{
  "norm": "rmsnorm",
  "norm_eps": 1e-05,
  "attn_scale": 0.125,
  "init_std_down": 0.00429,
  "warmup_steps": 506,
  "decay_shape": "linear"
}
Each number is 128 + 24 x the weight over the matrix's rms, rounded and kept within 0 to 255. Layers, rows and columns count from 0. Numbers have three digits each.

# down: layer 9 MLP down (transposed), 768x192, rms 0.0872, rows 722-767, columns 0-95
# gate: layer 9 MLP gate, 768x192, rms 0.107, rows 723-767, columns 0-95
# up: layer 9 MLP up, 768x192, rms 0.104, rows 723-767, columns 0-95
down722:082127134135160130085146139127102119159124157158130101153116085169134148095132117124186159137130140102112094103117156108145116142110159120115128092101129131121114137132120141112147132133139116183188093127145151122145142127140105100108136141139134148122116102143130127130105144114123147103
gate723:107146120143084119142098150105116105127143163154125104147120156146112100149128106134107150114099186180150119151113135155133130129111101118147152140153168128141119118151157126156125135160132131126142153118114131101163151098113143122128160105147152129167159136126101120098121112118148110118
up723:063139134143112134133129128133111152120119160107116110146129137132103109118129140117088106135152139092116151132119109122103150107114148113121120171091100161081089116135135120112190126160126148089109111138122149128123143101146146130110067143097149069156142152139100150134133126126141119146
down723:156122134087170061104127163125159168116114101147136164118139113109132148121108134117135099100136117129128141084121121146145110118145114123125131111110136136104134114128081088108140147106096113128085154169117138126089140113134133171109101137115140111097126107098147115152166126149095113155
gate724:114091152147113106126130107098132124114121145101126158116101146144149154094117136103146173131107098080107113110122145124111116125120107170147135122149120155089123099144179093121116126137119148179128155110129196110119081155155133083181126135111129113103143123110124120169163101107124108131
up724:131105096121160156094086069143155141137103149064149123138122114083109104094134147115181125116123112147099115149122174116109124086127085153118132141071143113166145099133166131155113146092136125160152150144132150115132116103094118113142117152104089132117118104161140136179106134132103126123
down724:135136123105125110129159128107134185133105104099099098093113121114112138156118099170135122134123137081110165144117085134112120116128126075133108099107100177130120073145157108143148108160139111108149129111148123136141112129112120127121112201136102131118171092115146122112209127123125170135
gate725:100112148130136116120177162097108127150118153118183130172127159183127155097089101149139122170093133118152160090075118110123145173091117156097165133139100141125100132123124113139128119163109129190172169095095131167113111155133124070176118136127138127133116122153114115121150120175137122162
up725:168162100117134111094093140135105155118095120160076160141131143124103122120125116099167115137109149117124145151120100073132091139122127151146116102147097099100173137162129138115134132133147150129091141111107162113116116093089135090146168087092126103167138090144156112130153096164137145086
down725:128139082113123119122139156140127117132115086095151118126105136085123126108133129143146155114097104130114140125072142116084119153101127156110098136068103157138128130042132107110096138135113132127114139125144123101094124137140101152120095147062132127138120139105166120138143110115121133157
gate726:105136090124116107144130124153118124120118119124094137170130061148135112146131146138110140128138089129115136107156135137149151135115124123129147126138138124141178163144126114141141150127075139145138167128099122120151134082150164139173143139134091138148145166108153079141142174085069114108
up726:124126146163091100132141119104122104127121128191110164150105132119146159103143115143162160116164123141124143135132109142106059181119102148162104095102123147143143154097117151117176124144126066108114119138105116128142107157102144147099131138106140132136174133114147125150155097127090114094
down726:138085123104087127141150112107138109146152162197136131128058145088109118149085119137099119099119140109078106103135222106145123137109121136099121132130124125138148152132138115137127106178108131172133110080094168143115082124172106158147132108142144112125105133118134195122115159129138112106
gate727:156106118165118125102172138178117075143130152146116129135098128159160126131098125104137149106122113136116107108118126146123131148172131155122109120111144138111119143114135128116132127146109142097086155163086125164154124101136155095148150131101128118107150109141139140099141113153101140113
up727:151163100140122183132171153136104144133115123122099156141152144144157144114133145113125142112168112123163160082132122107132140173152137134147159136155117190163156157143124151123152141166130094140123132109150077134161116101141114129136109108166087196105117145099100115120134135144103147084
down727:146103138117137144112107078138106111139136147098128164162121152133100115145133140170133113075133126148131120114123117132151105130130076122106133110153148099120155107137118114118134141094105117147113146123110140135088142168141108126140120101131111077146093113120114140103107109147131128136
gate728:145098109141095116129118155162102110116139169151167125119099136147102155136089096109141155122149126106090091149075130125102096112120116124133140126079112136131130130118125118120121163138140127131121151131120168136140144133104155128167162091123136174121150132172139138105138141156083110166
up728:106097130165097127118118161113135164149080141116082124151093133143127154086117176141148128124117135120186150137116161146172129171154103149125122123135115117125123127139146163095129115096116101122118091132136109138083128121143084119091143140113132139186121099123135133127129191119145122119
down728:088103113096113144124144164160140103149127155135132129095110117130156115110090158098106156112112142111117136114103131150175135119112146158154103114152140156117118114124161161120124130108098095168130122100146154175105095110124100156151132122106127144139110089147135135141065162163130139164
gate729:112114098120113170130140120132146106126126116115114122095133180107135160119143178147099143116141099160128091110116151094124168143109133163159108133129067141128152132115116143125137145136115129131076114124124160095173140106146139124109144105095126169086095130186184119156134129061088116152
up729:092171143164122149128096108130114131161129146169127146101116139113129121147135083137123106130104147161134101146147110142096145149112116144113144126097129145121150134143082095152158109127176100134136128119127129128142130124142168118147123089130134152152099149130129161097085137112109179114
down729:100143115112104147100131113096129126132137141093110117113150170176154135130090158111104131098095108124138142152106126107138131127119137077141138138170130119132156114158127153124130140160134142114132175151175121102130124108084096108162126148112150133134141125123105131140148159147174140106
gate730:170116116107099063068187134100140153142146139083114142093153124139064161179109160130129152104124128138127111136069129120154138108128165100156131104158059133138097122143158084112085139140159158149115118109124135126105132091149089147092140163136102141171151128103152120144111091145129121116
up730:098154131118102134120143109096129145125128082103144111126114089126150102153143142102094134143132135096151126103078098142166145136173111105127105117109108160081102108110116121089154146138089110136080097122160156137124114118166155131144141092131144110150086145148137151120160123108134094122
down730:095094093115177143155096128148135127088126126112120150123126107066126116123098108089127102146135144113124144099121107158054097185131170133122097138106140114121174129145126111121161089135147132120177172141114100133129100125112140116136163138141117137178127123112159170137076120154160148149
gate731:136146112131102121166115109126120143156142100151124184102121133097160126119129105092159118147131130144115156119097117094144119111124148099148115128098159138124152094096127097096103158113146115095170149082091094150151145093121080122111116129196141145152115165158127108124094126130088125135
up731:160137176151118150121110162148116104144160103117121105159127122173102125191168127132123179174137083119126133110128143105084164149117132127149120125123116103135117133092070139119148116135138188123131097122153117135136155116132119142093097113116103144161172161193115109155096137112118155123
down731:089115145141085153138119084126104151131125129112186135165137144081130141097104144133125130107143151115164117121108127141132075126072100149103129153119136137122149096120138090121137155113154098122166123084077132137115145120111139077106142132125145089108113142096154106126142126136150166140
gate732:126157171110102093108141057169159112117132104147117133139177110196104109103155113122164156162147090118109145133076132135185122146124076153137145164097139157139113113110148086124126123163103112110176110160127163132106134149138113139115148109111076134162098105107163153148109169091147123114
up732:145123156089118138165159108152099178117108084110148119152149113142118147116105150148106138140094134131140115148132116138083118181147179106140132150143151118121121171126152108137140160134181149133105115154107090086078107090094099128105111130149108144103070134138097090143122098146104142118
down732:138078121094147120136085184099160125149124091099156153105105116105131120166107147135115157123130138117153150117161135101071141110140097140128099149165098115125140101154178138141146111115130118160114160135158131107097123086120116143130114146153132135151183101131092124121163127140141169152
gate733:132108125125149106127109089125122109142113144120084122115179097148143110143097113145103140157114143154119102177092166117107163143112117129131137172144164118146152104143142116149133104161125126123157145138165100117150153155077103143120107113147115136144102142164135155145103134129118097116
up733:175092094124181145111084111102139119145135140113154092110150115072099125141113135123130136136128099125129141102144082108145096108126165136152106093097149092148126107113113143176151082111114133168096121113106137124122137153108118127109107158138170122105138106142127130176142095109148123138
down733:135148097131142121123139114130123112137108119173183111152089114120116101109121141126139129080123127090100122086123135117160096148120118147123078158130138145109120152124144109170136137097141124120133109097141123111134150171094099196198132147127109136161123135170121151142199122136128160123
gate734:099098137095093081079103114136138119114112151117150160166131142132069122133133104106130158101141142138143138171107135112153142089121092144118182148131125086098105135119112127145103104129133143100166112161140088159118146115147149112158148101135143124160129156130121136142137132127113119125
up734:119150132137138096122139112136153123106136142151134152148124097149129174134140172125180155084134115120128151092089106098139079126136152073141131100115199136106093131117132064129149165122129152095117141158154110136104156081106105100158137126114114096144112130170150122146116143147097148119
down734:070104136117142175110131104127152127132124145135131124187131137094147100108177094113129147133132179121141114120112129129174126096159129165112140126136114081081142117115168078163149132086121118092119160143145143098141140118139105141153150104114145124145139162165132144121127099126108158164
gate735:143137071168145136139135125121170133126134113121135158126141154081108119135071132118145146122132102125156142109112139127145168134126173153145111087127096156127120123178093136174111148149124110139132172070128143096114129108137118104135110107141099151125156133131146156121144106133129101194
up735:100147085129154097179148152122151125123153129105138101122143113124134159104179106110097136147153118121131136143152149172128141080103110104167146122097132132124153157153129186107145145155135123109116119113103135130120175130108098072116128104104149082138116124102179167079135158141115082121
down735:136103160086093172128102156162135141118153130128137133157169089148123123098104157173110081079117097120112051140103125112127102116129076129139140098130124155117149132136085116136170132157135123121144081146118137073129124134140126100144178191098134097133174099145103126106142085068141171112
gate736:145112144158073111121146163149174084138100147104139133117081167103137108166116119131125099141163194125146128151114155140139162101115127123116130125108145116130147135113118157097146064131102106110103125122142144165165155144135127115126194163113157123158112117133094126110111145117095153134
up736:101158128128116120147142133114123119135173170090119124156119127126121138130111117121148132180134103140109129120128133138112153132128115127165148146139128140122156130102123176141110136126147078128097108163113150108155143123089098128135160136136131118096107136110118136123147148125134165117
down736:111125096089112149118141096154145170128120134122107095118134101153126136175140126112139123112089106147127115073158134162159095116168168139109149141148086144139104143116124114101143126099150187128124149108149117142134139131105124126141146128118123142152129130108090114103128155131126128139
gate737:157118162095126187139127150163168168139120151133127110105135138138109113092111101100103124114106105159160154081119151121171141131179088161180104108128111116128135104134151132131136148121131118101092126157100109122123108113154167091091114153131122142115158134140098152105157147117115113145
up737:124138122130104170139078132148141152099126125097090141134122118175095133134103084140111141141111106137131160132096142133104076123092180150148128117135145150145110151134108124179154124115108135140110121108109084111128079137137134143110120150130101117150135134129116113111100169105131120155
down737:190123165074141136131118142145134140153116157161114106113117132141125114097138127108112116112110139190132131147132100140121190134149105107167131124134121120128127130119098113146145145117085154116107122143113134133121141140124168117114159113103157151109108123105127131114171104119108113120
gate738:124145152165094143108152109136158108086133124117194101153136131150125081088108112079141109110139116119126134100124166152126112131159135120101156104105104106125166163093122131103123133128135139155130111119123132101142089134132097161119158125162114163147115114130120119090106103077145110157
up738:138179127155148122120092106122177153150122150112132118113138148123101153125120092114126123129119139171113121163112156074122092123149098152137130170108141149098142185114118127163174110133099131115151142093144171134101073113142148101162174077115082104070130134136145152126132083141137124131
down738:144112133090122135120149147107127131102112115120179132148133140126156141100136108103121117115126126117130107101159098096119122118124127146122157163107139110153133186137148102084142119150109131165106126140102143122141133153146083122124140155167096132141137132156156155141085078110132086124
gate739:113094163145071137094165108141175128088160169102134123125093137165105165082124115118103166160166119099123150166168134136106123130126118157108149127149129155127121136146132159130216131161126123117125161152116140092116144149151132147124157150151180151161130112128146128115115139139064127105
up739:118144132097096125122137094096096153098122126120189146093109130148094126144135124118129162143135132163127092139102103145077106138093142203107137111100081119144108118125100149120107106082137122151164156159084169129170163151137157131108151123130137131087126106151157101119146127087154135154
down739:104096107101140097136144149130086145143125076120124140103152184152110151112159154144119122128123082097140089130152105104156122138113166127156108085110105139119140119137099139131069107099154137130123162073144088149135119097109109105145142118117157157088135135115099116109126129143144159125
gate740:152107192113138165158150117108188111148173128151152103081174116133098093113143139131176105111148126119127100119122162175117110124112102159140154159154101130165135140164115149150105123132113090153090158125144167081093159101129123112094131119097168149155135097121147154155093121127092134128
up740:204141121125112148201134117121130141159102114117097165150144127119118087154125151169134143145109109141094105139093136151097127156097123177163128132114145146139135102091166120114111114136142130159155134111116162130107122145166153147106118120136155182150125115126110105140188109123135147142
down740:076134135095208141106147130141124132153129097103122129107110152146201165107142103160117127157112091110140173169113107115145167121118170127109117148134110108144124170118132072156110155129126113114166114128148173106145126117111149076165122090137120142160110088125118145133122125179104131133
gate741:169142118131146103115156094160158124125140086123106141141081120113099138138155127125113122123108123142136154135082121117108182139146122137118104084120136168108138135127110096138150118153099139157146152166137086142113169107144137155152135176130158113125132121101123132144133157146147122102
up741:162116113162132135128141128142113185151115082123109116162106148145118115117135108083159123120146130170137111125133150140128096140143157130111188103118103142116113116060123114091124111137151120124122115129132143083165097143158130132097121116124108141097078100141121139106157153151119153110
down741:101116121103109132142093169130076103135122119137131112110145116134118131096108105103090133147146126117091097135123142096116120099172131132108149175175112116143143139105144133096119130124156157123142132128143127125174113145118143095148128090117132129119097142177131134163144147135083091155
gate742:127114089142159140108098136137137122117100101139112074127141135176098101101087154116134128095117131093116134094113137148155159136135101168131134136163113154074158085134072128121172107134132140148140123097116137130118147133128108153141118130105149146103140162095109133147110124096111135139
up742:103080169118113142135111128129150164133166137114111161134113195141148141122109113156156119154128135187097169121133121105102100112122166134070092151157146120118125198184097134144145128094150117133158118132153127138137107123159172147141088159174108150122155099135110150156078107142093160169
down742:093088167132093121149141151113134147060185119153096117156121172171102144100129130164163110120137102164137082117183108132142111066113167134092148147140104132146126121113147134126131158151116137176111127132152144165156116079085150143150156088148129132136177070092107120148128144130190120089
gate743:153110147132149098108153100128124136119133148092080135132112130148095160137123123139110149124161154154144166147124161166117147142160150137163146152088086122097126167143103119127139149141118077139160073126143155093163107127102108150130155128089141139142136134128119134106122132103136118109
up743:106139134121150151081106089145098139097100100133129182163109094116166135146130129126150127126122132095131167099141131132101140138106170136160098109189146124144122091102142125144118110142148146143147126128101135099121130134117145118129136146116140123156138157153154103149125109134137130139
down743:172131175114166152133165144121137126193127134130106133105129160136079121153136088109086113096143115145120085144130131096137166117144095112086110138113136111141166126125123142095142156164118105147081116124137155117132115152138137147132116121125124184143126169110102149115152206126119131119
gate744:124099135109087119179147145125115117129140126117140110148094161183098155172117101107141147138125145113132159135110179078108096132150110114104107124132128101152124176136141138132129109104077103173153139073193113145125119167117078115187120149154108113143104125147128102127096101156121118158
up744:159115116133152126144135135121143116088144144147123096140102131099139120139119086181064159120124096116147122107140132118127119205116112135124149171114081110134158133091160183149093136151148105141111076142125125051128118170111155146087142160136142117126129167135144069105161167130141174147
down744:115111113129143123111153087092151110156072147122115152133144104130118121156120136125167130146154112107128121112122174172087140134157105127140094126119138102120091097119100131117073121088120111194103124100122140139105111102142118139144112119150100164169142100095142149126091137162137078156
gate745:137098095142146092146175089133116101124158157128125128101149070153104136126119170157106150147133121103113078104133126148109134128126097139182108128114089095112094135095106120171131178146133088094093127154130115164117109105103089142165167132140134101166155134133151148117142135152093089134
up745:099119145116096126182127143145125147130116126137150170112141108160125171125135155114177147123138107114146084077108117119111129115156155148119113100137138117122133128124085149137140128072130110109131100159157110121130135092140147125148141101154153145134157098140104119133117161118127121128
down745:096147144103133135150148171108122131110068082105098139104076147143134132113131121127110104119133105186129128128147116108135103125099103115169116135103127132176142161118133181112096125097143114126146123176076138127137131139143155089102097118127154109121127104142137127132138143101113113109
gate746:150152124106151167107126096119115159116079121102143154115156105095130158158133121173161133134111136117157098112082166129144149128101074129132152114115124071167115090113134135150127094124115109122173140122123153143145106116145092078135132140095104134153133114139107152121081123143112099157
up746:171168095106156164161140148118137166124121112134155134152130105145155113149136084152091100166128069162166145089132110124149119098111120119060131110156113114126148158177130133093102138133163219094125166145135119096128147176105163128168122138106094121123140097088149135123145143145109131121
down746:071142144093125120151138158132103182147116148122094178115086088121138092116110152100120156121107122131129093178158122127129141152140114152143137146112113177125119174138136124120139131095138128106131090169167143140111114112130154179110105149090131133103147130072154139142117143154121101139
gate747:146129148127138158085117109128161128139165146163178087111111137091121180105084152127138102129129102122129099080124138164114106117125134146131154151109115083161141145142152106101133115125091131156091159160121109138163159115153113149166152136150124143171156137141137193130090145093088170170
up747:145153109170081157153150134127113120137114119098174095107149142119138118156135130139113104102145131112102147109143107064127137143167129185093128110170105135111150127102138131162137145118120138169131159092113159124108105177183122141105133125077101141158158139109132150137077159088115105106
down747:128113130123110063141132163124126151116105100107122140144121134127091151112117114122096111163114120121141175109114117118125126121167130092117117106121117161156105108141151121167110164128070134114152173124099116152151068128130163183117116094091173131133150141118141111115125132146116154194
gate748:137115143114141122132142138108145105151140145116137155153110143148090143122122112144141147134132141115147092126105154137158155093156102148119116162160086129158129108108163147125171134124117154130121124120085122138087149138091084123099128116088143145147111111167151169167168146124118125151
up748:089153081179140107163137107105142117119105115092111134112136103112168111122151114158094121111103111167130117141119137121136174108151099107113143136104160113122116137080113117152120118111094154107121132129121086117084154138140114173155098083155173126122125156117092165109114125126138141109
down748:113143107098106120143138152096126103097064132116140168123157157149101153141116154135131124123127117148118126109153101146131164138088102065100143138148157179159115129116147086103102136118146139127102091124068174087116129127099138158154118147164145156149141129138108164093102155138133103133
gate749:156132164171137121132134144140104133124093133139120096096125110102140129109087113126109152120161116072152149160081142122114146140128118108168159096147111107140094164115139140133116120129134137138102145084112149159134129113127061143144124154129124145140110168118097124130126159116108059172
up749:127122117128144126170116109098106120129106150133154129125138135121164135121120168150120148161126089128100122130147163124143101124149071132103166170147142170158142134108129106152151100073115146114143115092161090130081129162175109164115144131133093117138141131129168137156142126150100108153
down749:135096119126147072151110171134121105166110199122166141128155121122113157147165140120088098124125104101153103195156121099099142140139121124164194079131124096115120160135130134119152142134166100135093116129148133151149104092158126151106103174138105157140142120085144123084150128114146130134
gate750:180125121133145146096111099137108102097124109135133142175134145163147132146142135146115145143120154106103117152122124102121151095086138168104106127109152132109115132157112101132120169127161157098104117104144109081136117141107123147134144146126140103111110083146099104102104102190147115163
up750:111084123128128133129099083125153126147111144111115140124132137113116129150148164104108169138173086135121155117124127148132154129097138159124084087137100142175115132081167134143093114125128102162122133124121160123151127130142119125084097139117049147173084140189124130103142072111103125115
down750:123131154113117165111159131157128095085143124133131141124093120120156190117150164067158131146113153110140135100150118127125140138173130084172125131125151159118099117130156091157132141153147123094136099138105082119136152122164127118116114115108177141106148105153128158132152112157105124140
gate751:106119123115086158167103094136168161143106112160124091139109094114124133141099120118124142145118151137132101151125136145116082156153120146088126170102146143101154111136122159095141121162072146107094136131146134121122093125143144101095145144123118174118112092152122119142162113131116122123
up751:114126096152109104167115111095153109164118141118094128131074116144103097106088106121120141157123108140107138117098130132121106101161147116102115136068107085170116118126107168128135117101128138128131127137101139094143135119135081138131098113079126065140144088102134153130096125134121116146
down751:143158146139154124129099147128062179101154179106120177118158163107105117130140135130138104137105104139180110144118133183099121161146118130111140110124134175118109118184118126136125133096124138129114137134106100131127107112154130172103056164091145118160150123118113140123083114101155096154
gate752:139093141120099102098103071152152158133122143137150115115121117126094121123100137090125108094092095139102101096140124121091122124160109134166142110124134138098157108138114152102174112176155048154132134112140119101148148121152124113148125104161123144120133143130122124151110133137124076137
up752:142165144129162125135133115129102108165115159140140099112129172100154135163166164147093131122117127108122115109149130141130122121124148120142116131129105160113144110132157089133162186119150104127122117149201095124121096152118143146114129119086113143106133100164123122107150076136138096145
down752:079136147100125115132150119102100127159151136123089105139139121129108146110163114122158138176144070145113109137105147107125135144119129160126175156105130122099116113149145134136100099132161117116120148094151137129151154130127128149149116084130128130113155166113149158143126138173163208118
gate753:139153073088089118112178143156169113095125119154131137119131128125148143143114087103130131122142132098107092108099135134133116157126134160087120136134128184133141139128148099117149131154173148102166112116118110171100115147120147099108151118127139100104158150132171106151130146126133140122
up753:121159113174118114135127154136121113110147136095153155089132113096154085148138169114139102136106092128131158124126121105157135099133151105169148099125154116114183138136152119159156107088128154080160113076125180148116106124178146113120121145090136135137147145134162160133152140130092149117
down753:122124087151167174108135119111144124115163163160176126107125147138169166078121149117154106135124094128124153120137134124165122161122130106151159130104171146118152136108173100139120094111111122148132078121153155117086116093143140114121152089150157119107128130111127137135132152103114141112
gate754:157123109137138178132123117124156147133151145147171150129092158148114147095135128141118097107083107105141155145136124097133163141169121131142155125148138154124113132124119140116125103159137117149170137084127157130154128111107144113111133134123158122139119134115110127119134149116150123142
up754:141168123107125124153163129105130123130163132156157140141135122153119105157117091145140112162104172116112132166135149126087123119111129120160118117134110128089116158142108149133122119161088158150122160108163113102166132124128113113145106120135151115093124134129148130131129108114156097123
down754:151112121121067134085134113160121167145130105055105132146133127117161102139111141106149123135146152119128139100097131097116098078122102109156107128157125102118146104133112115135065139125149104143100115164112119132114129108088134118126114117108092139114118117146088127108128111110133155151
gate755:141121147117141108111116107119101121112120144113144101139133139095172132150129117086136149130155127098113081133097137173145158131179145138131112109148103130142138114113134118154122132122094165138150127099156133109140105130111122115142157131164141121135110095124139175112154120159111153110
up755:123144105130120115170159160141143093121145108124147145126117124131153114173159083111130136123130106118143134135162148115072093118124186139136123131134166164067096181130123148106128121162113103154113139053151136111116135122111133138112114103135155113114124143128116106138146100130148133117
down755:159150102159129184110124153114126163125106149132070138117125099135128108070112131160151104122133133156086124108122130097175146160090116147144156119109140147190140094130125080120156164113147141109123129145116148105163147166129129131123147155134132160130162107158122119154138172100124117168
gate756:116127122110113134123141143125126075100139139147137117149125130137090143119133160102123125142125122118109161145110166107137103115112100176113117161128127123163121077126138119134149129105122155169117155151109137131129101139114099130127112095080128178158099119126187141153127119131118080109
up756:122162135119097111107115136158086143132095112143106103104112121122156147163109124100122136094110095161159147126137107103115077124142127157111132106126141132121120119111127097122093137181150162110127091104140075155111087161132131148170104122146164153110065131120120133157111114140099152144
down756:120120129118127100132169122153188171097086144143147139124105120117107113127128156168134123091131133154127125084148170115126162134102106087123131139152102127135119160123143102115132165144122112098100149138131131148122190169138138115166168137152161101139166151132110107115120115100110120174
gate757:143139114091110114081171119092148153123169161160151095098127124103119101146126144168169117105131104121129065081091163148158140129165093114149115100135131130152130109127098147148108119111106091113107101158132114093142090111123092123139128116132120156096117126110129107086123101113134134124
up757:149137126144141156116126135176097114106200140118109106131106082100127125144148110134116137111144125156132144103111107077129135092139136103118132100129148104111091153120135137152131138143147141104114122123135114155127127116158101094133149131144154153136137147162143108133075153127148112121
down757:122135119152125114123121140086130140125090118146141191146133136106129109087120139113147114171080126164120117132163118134157139173125131120096173172132154165101132131134140098152126118117114139132110097143125177163116138126138101147103133137135110143140118124117101132104169117150122173110
gate758:126117149162128150129181159078143121131101142138141130158076127155113107125105110118126149140162155095168147125111121099145095144160081160150122125141113125154127109101120120114124151184117112121162104153087135174147135136121125151137161148081130091103183123123107106115126150117098065115
up758:154103111113126078084145126112171138100097121106095174168148156148140136113142155086138129107182114143124170112124090115118081136132136109151130142095109168116106142127166090141171064161096134133149089119139122133127110099141103124106152089120165107121141105153151107099154139144117120106
down758:120067121121156124098096149141119134136133124165148093133191166148142158089154160117117139115107126132168131136119130131123148065130179150110129126144148138143156149139116127175156089105120103123107111107130124122148116099108133126119133123138167178124107119110149157158117116120137134124
gate759:146143116137097108121138171144105136098139127144113135107141101108163127112123152128113137128166158112161107117139136106144077135165106098135107114104143173156129111135151114136152126094144123103074120147088140129120105105133105130170172123095083096162140130120173112092161158107176153146
up759:135147120076158151113112096107112146140155128134142096081142092131132172120117081089135143138107114122105137129143144130106104167132133116112090112168097134135135209094079159133112122178138065153143128167145102103153090143114152118122106148151124166118127120074140131158141154066089151113
down759:121117113141088123139130157133125112182133084127134108155120133126120130135135136152114134117135172112102131123132136137149107076092144144136160139093141125118132120108179080125122143102141180150073122120146136098117121096150133121125129072116121132134153073122124154153103140146133149122
gate760:168123127142089109136152138128114129102086134115143124158124152115071127064119151098156096085102107142124118118101155072121114140169106129147081158123105111185159160120129118139094147119135084167145144145131116128136106145136127148116092125158105153121122078146134121127172105130147126123
up760:138139156136129095161115143144110121149158066084094140078120140117151095183163110130117190139161136127097141143147099136092121135154116141103154142117141104109137137120181167089106157145097084158109138092130099151145129142164122156097084147125093123090141117137123136164104119095115154138
down760:148110124158122111167140110099120128130128104144112134124116122118144139105147151098126126114152169115118134134113126130100127160145136151096162122157123162114157117158118145159097143125155119110130144169134115089148117076104185165135103153137153104130096161153114103132127115083114143107
gate761:139146122110081174104122185153139130140129145112174144108087133144122114137131098140122110163103142103133128134117112124144115108140144124128154149121134151128110110147110113175128099134096082150151138122097121119141166176140138124161169136118157118169164143097104122110119125150126118124
up761:127102154123119139142148170124120142113111169084152125094101159140114102139113162128140160118102116128121177122066119146142136138123157139138113086093130090108112135158114127101085098129172128157157118108115137143147151141148110121123094135120152141112103167108164119143182131163140124137
down761:112140142121122129124099133114140107154127104125126107121128118138111150130116169128118142120134126111120110134108095135130130131147120148129084103110144078159098163125090142131133136150153123124123092154142105111140102109134081166165095112160134133109102131146128126149118102164105129145
gate762:142149096065128134114116146116173117111094111141090101122072094110111124121124148143112121127123169151105134076099117192119104144103111094156125094179111136135131158152095109143129166148089115105170132103133133123127134108136117114099134162136158132110135128134129105121134139110103129117
up762:159163137146148071137128152113124114187112086134115088149156125108099144147100170142176139111110104164115105109149138115156127111115151101091145110140124109154127126131151125116076121156135151120098123171175145141134128128132140121155103107123100125115101108145113150129182115139136123109
down762:104164123150079101146151116152101141104132120135123136135141153138147151119124122140142127123128115113124129133095116124127124128135077137110100145132130067119135097134134155143137131116112114160124156138141095136149165134111100151127155129100127126149118144132114136158110105129156170141
gate763:137099109128125118158159147122085124158113098125133126135155149148148129151126145130136157180108178072138123174123109145136152087113127148137122146077109117131131079107114085177129143150146133163140140117092163105142099143149139172109121132128129078134147183135140119098104127144125124145
up763:126122110119118115138081094108147107092171121166157142160136136155160168100110124137107119099124143154134132136169133120075101140120157149126118146121181133178131138116112138122158157157126169163109172122115130108114147098143152106146096104105118081100163114083143128109070134114129159139
down763:085119141110123089113145119116166117096148152118125096140090118144120155120153108134126092146117118122131124143118135128148126153146116086090114107182121119114119114137140103105115132071116128063192121156134139147110139120119083131127122147121135171138179106119156120152141162156116158138
gate764:163137118113116101097196120130140126120143137094133138123123123146126067117110108151144158137139128164140160079078155072116141110113105090148140148083144120146131159120186116129151132107136134126173151106103116089124147132126103117136132097133097097111126099190156098160100111133153149144
up764:115177168118139088069132133114171109144088126123120154133148124129133097128156130121128115108099145111117112152118133109105084108115176097177119148120150121119143143135129135115168087145078160155150113108117141137125152136145137110114138130125092135124105135137141124121174108152099132137
down764:106121109098141089143133121103120134109151120116096111115115150112118135144104046136130087136111160116128159168141178089132115118144091157107090087107100135157111116160120138118101145138134135124123115082091113112141071096094135137123111125139148151145122127121144142092149158133140114138
gate765:152137091148138077153089076156102139142111133111105105143129177125132114127136111118144153152098112120103119105113129137074124156103120135136166061104122105143162141162150113148110133122113146134113147131186145109099130120115093122150119185128111119094094108117120118119107143108124146138
up765:140142134106133094130133146140129104096145135098120112094090152151118132151098154124114149153149165139155090145130163134136139108100137125141088094156123112136115108124152173125130143121096136116136098130114071142158163153095156131088094109165180152100170169157174118135131116115113107144
down765:177173132132106129162140079139142141137105114150105098137120160137123102151137099142109139183099120134133121155121122160091153118116135106165150102114100148124139121131115060112095148107152088150101112141119117115126131103144164149155121128121049144100148115116105143111125132154078125097
gate766:191122106101110145120112110080108097130163178113159120143127143164143104124092117161134142098097099153141151136129190105104140160116125105081145136130094095118153137117163159108162095134135130141151115088132136136136083115134101128131162147116143142158150145160108111150111141121136148129
up766:147146104103110124133124166073093115111172149122087135121158141166126146098109134113130134081122126128156163157142120147185122129132111139117142175106098093138140129149171130099136137079103134093142109118146104106122147161144126089123118124116119135143197143099136126100153139080161126107
down766:081124148124156091096179171118139135112110168123120178103124146102131123113148119094168126132124134103173125130128108108162110085107128156111066159107183151103134129124098140121125124151103145123109132145145116113099120104159109169130141119143154118143130121137102124148133175112091129183
gate767:139133069145138122115139071171175124163117129147162143131115078130101125158140129125130148115129151109105112102084121106128144104132118143075160115162124127132129144097127121124065133095088105157115159132105168126128119111122148120104154132085117123157129128112160104101112101152119129168
up767:148115112153108136118125154073121163120112132144085086151096134157139097151124099078149109081136105140150148142151161148133124133142100139144125105106065170084142097163097153118135122141145136133171096114170102145129127158140114126117186137073141116091170142120159127133110146112168081113
down767:140128097128099105133194089150118132143093140122139164119107101200155132181091098117149152137121136090137061119126106126149090155135120173134117086151131146129112118117112130161090122136098164132111139116132165169122152116129155178181162118118106138107113133104152162129112147124119109153